{
  "num_hidden_layers": 13,
  "hidden_size": 96,
  "num_attention_heads": 3,
  "num_key_value_heads": 1,
  "head_dim": 32,
  "intermediate_size": 256,
  "vocab_size": 8192,
  "hidden_act": "swiglu",
  "norm": "rmsnorm",
  "norm_place": "pre",
  "norm_eps": 1e-06,
  "positions": "rope",
  "rope_theta": 1000000.0,
  "rope_fraction": 1.0,
  "qk_norm": true,
  "attn_scale": 0.177,
  "bias": "none",
  "tie_word_embeddings": false,
  "parallel_block": false,
  "init": "normal",
  "init_std_qkv": 0.0776,
  "init_std_o": 0.0152,
  "init_std_up": 0.0776,
  "init_std_down": 0.00932,
  "optimizer": "soap_variant",
  "learning_rate": 0.00817,
  "lr_mult_qkv": 0.4,
  "beta1": 0.95,
  "beta2": 0.99,
  "lr_head": 0.00969,
  "max_grad_norm": 2.0,
  "warmup_steps": 124,
  "schedule": "wsd",
  "decay_fraction": 0.763,
  "decay_shape": "linear",
  "final_lr_fraction": 0.05,
  "batch_tokens": 32768,
  "max_seq_len": 256,
  "doc_mask": true,
  "train_tokens": 120900000,
  "max_steps": 3690,
  "dataset": "wikipedia_en"
}
Each number is 128 + 32 x the weight over its row's rms, rounded and kept within 0 to 255. Layers, rows and columns count from 0. Numbers have three digits each. The size before them is the row's rms in percent of the matrix's.

# layer 2 attention output, 96x96, rms 0.287, rows 0-95, columns 48-95
111:123171133115114167161176116179118161123196127078129134116147066140122159099077134162157072131146086086157114162151162112071104156089108156160113
089:118139198134193115124199150102102130118098138081156099108114112098077123161090079105129140102104152149117080150090132116149119145088133150124179
095:129144150165110135096144119111064103173152119115075153177128117132126159107180051172140084123152166118079139143157099063070135107179193124121111
099:136152155144169129084096122110148160146111156139151188130145173176082143135179112142128135097149135144190115126151151193034184122149119114078176
103:148176131123145163131106118148110143110119121104172158140083147173181128174101131137109097085116105071132066050135141154134175193110174125110213
096:083177153157111152102150115101127105136110134085138156065169155126059108123111175068095124185090121083100053076155109124081125143122129132121084
096:095134174112183117085149088089140175162202104091090158135151128135115107168116092103173204145104156183094100047168109091144119083133120138114147
104:071114128090135133149120124116091150099146127125110073159181124123126133091149150100224189118077142130161099102053123147154126177126212146108071
093:069114084119139131119126167125130048108092156157115105125181117145140058178124080102160146187125150132124118078181108082164163138134114139046151
102:106108103132167149143121188093140163210133127149057131141111100111130121089145130120130184144165115213156153110070097140117161185159100084105098
100:138129124119166127123127161115134184123090112159079120149151133135145091127135157115174122121095154126097059105149110123114105130116133145044130
104:126104117175149080085098108189067156131159070107150128076093087123151179098116155072179092117133125139123063099101174145145131132118047111123172
110:132129064144103172088111147142141133191169115110129094091198080128151092151184135137196100104164128100087116179089154179108141107089098133178127
110:114097149112136114141174166113118124180087124135145165064084112054149117124134111195088117143157137080159165087183145130154149142128128121157090
089:114116174141144125144074117143081143135089130110136199135100106173091204156088130098160105101116140087063065095130066151112180153136169108130093
107:165148178093142141144147112125136146047098151104110071115174142089175159166159079123053125154133109117064186095170157160089128157114075064129141
092:154089090174117151120122104167151118094132084162110042136120174143153137084092142114149097126114141147147167131172101054084135182107107132222113
102:122169117112096116180101126142137104122102107143142058138114081103162064187174117144128101153166159152138161144072085126210137147097133164170120
097:112137158112107139142199123165175167109132127098103203118165106115144106127186181096153146127102097161122109154128075073158143153130149077089121
093:114144135152084083149118144099075127127155125141147102062138099164139112082136160115125151178073153107060125167083135152151112146182083125158072
103:130148088116079115122148132038109109053145121122101149142169128133122130157191095096119146115084106123159167095126126155099167126110170117153172
103:170096167131180110116155175103164114095119164118107070168102141079181145121146118123159156082110097140159088121184178095058132140186121144073112
107:170146137185109144127136098090122107152158088152085193124146139105166049134110110049112136128191113146112097158073104114156197081095117066181141
095:092098123152101126118142112112074165105150085114114172137097080128140127175161089122153141127102208170105114121089164090119148114133169113131159
096:105151145117132149129157228180102169166153168205126112082074148140106131133131111133134144172100214107097137121100118096076099061125104099105096
103:105099175102130137112116148129104107129071122193127143186076146079094046100128171140117182139165117105147171112153110144107132206143141186171140
101:109147110061157130177138159163141187063118129147079155183114133108091110135153143132169099139126138138080179136145191121156091070155186128146094
096:105202158151149071110117127163101146114088177094183100105167113100162110101114152110049128110066153120122095161152157194091094167088129168143089
086:163114116106123165133144105139157169128081134128131154129119166073126114130190133106090135067178123110051124089121083139183103093141076133037192
103:093085101161151113162211103114128062159133107158119103141153183090105142113141118066092185132152147081117095115143105161160106075080180136121068
109:157050140094106136183102100164183190134101117139167159182103131094101148156078127137156161121121092154121117096121123133218088123117105152103149
100:115170099126171186106190120133130132164130142139132124105099051148178106135170107105147149105112140075103191043147153172155092161121134089107098
091:107106160149096082088154115129098104105135121113142123104091103140173133127077132148207160105117144123125080139197143136158142132152242077126119
093:159122167133118136099093153147172131132172139117150097113165071090153123204163107081162074161117137070136137205185123067091146190135175113144102
091:075149161129064144143118138148101104150139197092179124082169181140153127102146108114142132162183103128138064127144119108173126126168080186075123
098:100171089093144149089153134158150079100154130175128132071149137104121142124057107126055154084088099148107141053125117105087145103150119077136121
093:128075144146116154117075109186122074085147070080135176145042139170155233141124104152121154084184083127119108100073149137149096096125145129158174
091:134169113122093123097153123134144111111158099091111090091124096097096116173130161157106101148084157161102079167178165118162141118137131160176137
103:122082132103088128125112108127124147158143128085190117146179102177135144178192095134131154127094117087116126185197099140114141116176097162082208
098:162072156145070149089083133125166135077140156126119112196163071057114061144101134145065089086044114131163122158112158106117111111069117111108096
098:180122134117152114041143090071153098128124133128137163162105164145157116168130136086051105179149099096110171077073114122088102091121102131102105
104:125119183089148129090128099117119105136108105075161164150140096134112188069141166075163069131109092095138200124111121107127099126160127079220154
092:132128135098120114147183148151100138132092195093087065122099114112080115110121112172134077139156109114072097141202165151094214113097179126086149
113:126152096081092139141125173115138126120089122121083113144152146101179178139122147110101102059151055150146140078132143093139149135178143145093160
088:107162095121126098120109152088099120122119124122129140117083189164110129088157178245131057081101116107182129124131139117130194100170144180094123
106:121125176165131142103134111126140080094142169067171109110128144131150165135156163098145109120205170142163135111150102181143099166102086115133116
103:160148111159146089099110079130089080099134152161178102090132152175180181137164091139117119132227062133154152159195152133106147138118099090121154
107:135099114074164147087202176147182197113143141118169107152176147131148061122134119141106176116118164113139170165175133118086096096104074148137179
094:107144088092096095105112090127187189143178110153149065142128171148151120045097072131103083196161117122124106121133178112143152129096077120118122
106:141104156148143111150143129104117093131071124122064049117187177239178116093145167125114108218152148126090130109123110122161163131140130114152166
095:179131122111117159103159125165133086155132159117082153144161074115129065082139110079127085085126155163135187164122153188107093115165094218109167
101:134143093078122086142112123144142145111110157155152143171140121169145101107095087137147127159168067106174163102191152078146157186171169101155113
106:138168096150157167135129119128127146183158098115134151085115137121157185126138132089122241145021061054167078090121068118174121146118167114146124
105:090136143147152144131109114090092105126200157166103111122157218099158085096169048136118135112098214169095143184086153115141133117138110126135137
111:163123132107183127120118115163104142162170124084097088112105139160130168167113116103105212175106100149179103031151152122097156073150135143210143
110:067111066146137102136096105147148124105133113119119105170140152131149158091148157139102115145127255090141095131149122138139125133118114113185096
091:188108154111182157139082145111173096093116062125123131087176092195122109146139129177134166138141126173161105130091179165143070134119079120154127
101:092130120123108144150157164163111102169119114121140150103131089108134082153120146111124145092211106082131129051114149144119056107220065136107133
096:086118069112090136138150134140104140049169147131118174145144157128178206121115084135119160057153167125180149099104100076119133109136140160071157
094:154137159069165212144070145157129106122127184109199144092180225159114138194174149132186121107131154112098133088165141139130117130147149108071135
102:104104141128114125155116145123103159183098136138125160100141095178123198170166075143075104123150116152137061197134148102046162142115112124174133
103:161123161148072151121067153136137161096153148120141134173157182137134113135147087074141126121073089117080177158136141185141138119126121156165082
103:148076138115179091115144112080151158169096107106170123158105141176161127096115116137194141146183103161147184151086202077165121102064090155065166
112:103194136190115066142125111113136125115107121111083117081125107089100179159080173178099103165142121105147059142169058141137154097128158122081120
104:116109165148164157136147176125134135087169116129132141177057157090188110162138068135160055111154115101164069136165106120128103076085168104104099
099:117124095135125122151140206146161113133100150143103153174146159149159158056125133160105187166114167111148097133146132109162065082116030179155151
096:177124175117135104093090099110102172116049154148078103175148179123116089118071139186132134153137089088139156099127074162101191099054145146115103
088:144113126142124154144096177174088130137223127114131176142095150106111118157069093119128146100121160106044150154132167140078101178092103067181105
094:156139095163122130129062125103162164146095139066139130173163152041159100110099067117124178119107087158137128141162103175085194092175116122067178
093:123077077151175150161097124125143130075148113145170178037148141127155125157147127127141099175147125156067086108119134129110100099153164134137084
096:140187163080151131074082148132128125098136071125152123173093101078069155121075167169145112083156116167109158101095098172122205066128107109125084
099:108136079159150159147138145176094102120182110093116118092088114111099123184110094153190080192155129126167114114113093159051108120124129096129136
114:130131133150163098161073155106145134089160126143122158123186118153134139130122110103140129114156118082108139125144096098153059032107115034132102
087:092113110097130129151085149166150170115072151084052080081109108092109168086123133130140138051150140139100080140113050101187124140111106172140109
101:156150108136106187122161145121160148140079145116175165151105119139134086094162157131183116112015179087096161105128191113068110137138086119125108
089:085169139102095112135133103120144177158142082093156115179098166136111137132085118141122103142179192107073209121142145100205103040152121068111120
103:177119133159125134158145087113134122164159183122134151090183162123168096116076102093152196129136109143195085205151141059084131088086108134107144
099:107162129114134064138106161128103154147114163138159115152159206122126099106042082081148139134162123077150123128186161157053129180077203124102166
095:163116184096125161125081087101117128161109094079115123097136151191119157189110154132131110104118111179095199112144145176117124166085168151134163
104:081136130095150074089156121124092100098148135163120124204091072152148138152174167145138119181133123106118117140118070149128118168134122139162072
093:075147148157124150114087133164119163123137109098139089199134087108108136096092078125122145193144122121181129108114132076117087071112102123118132
115:126157192067157117102136153070139198148094141148135138141113084093189170131136114161141090150108065154090128164126089111140140164080060144148142
081:091148107106128157109035109144144115136190139089113133150118136138151111134079133074103151232119095124097147059089061162188144113191062062088160
095:062118191097140083110179103075152194181083124129169145110096130111153138144125162125120150120155190150103067091116110084148155157102084136107103
112:148133178120179109119125112124101114107152137113102153113125115137192115149070143143170117172073070082063117143100152145127116197075067128097095
119:145145148134101092096146137132125150131127140171055114120090152142124193193154126168153183179120113102146117150171141153155104051141107142105074
105:122126140171136099168063134106133140103114112155108076149081099136153100093127161176155150206130038130093160113136115134042156058158120173193153
097:147077114139127096144057133092100081120090132127099184137104126166162091099140185148098160154131076135137071141140127133128153161165168120170116
102:114141173158142094105100104105147141170073127080157165142105159143093147114148155189133087152157164086064131097192140161176119072109068121099124
106:156160121131134160101085094129140145097122139093142183159124134121099135150165088090130136073113143065124175146147142143098213085148161071150113
094:131108150128139174140101137136107123117114086095092054097153149140028124149120134135127094113139151117138117139077112057155184068125161094190112
098:117162113115176145175137176126148154104093104108082151100158154145183161108143187126120132163063132124117139129160085165062092163139121112071148
104:108185134117116165142107177113113103101084120105147123107107180136130124123122120138170133160078217098135110171082151121133148155147135150165111
097:115131187133137124131139082099111164096098118113170131150104097138070079090112086142110134102089130149129098150172116171128150128152106118096126
103:141069118149096125122126114138111131129136080157130120140131179073143100108135112108151190105025120216112149110133182136166057119154087152154173
098:125174075109123161086139125127151174093113136144164101149119130185239099097140105137102106194169117110113121138112076140105065086117156174169099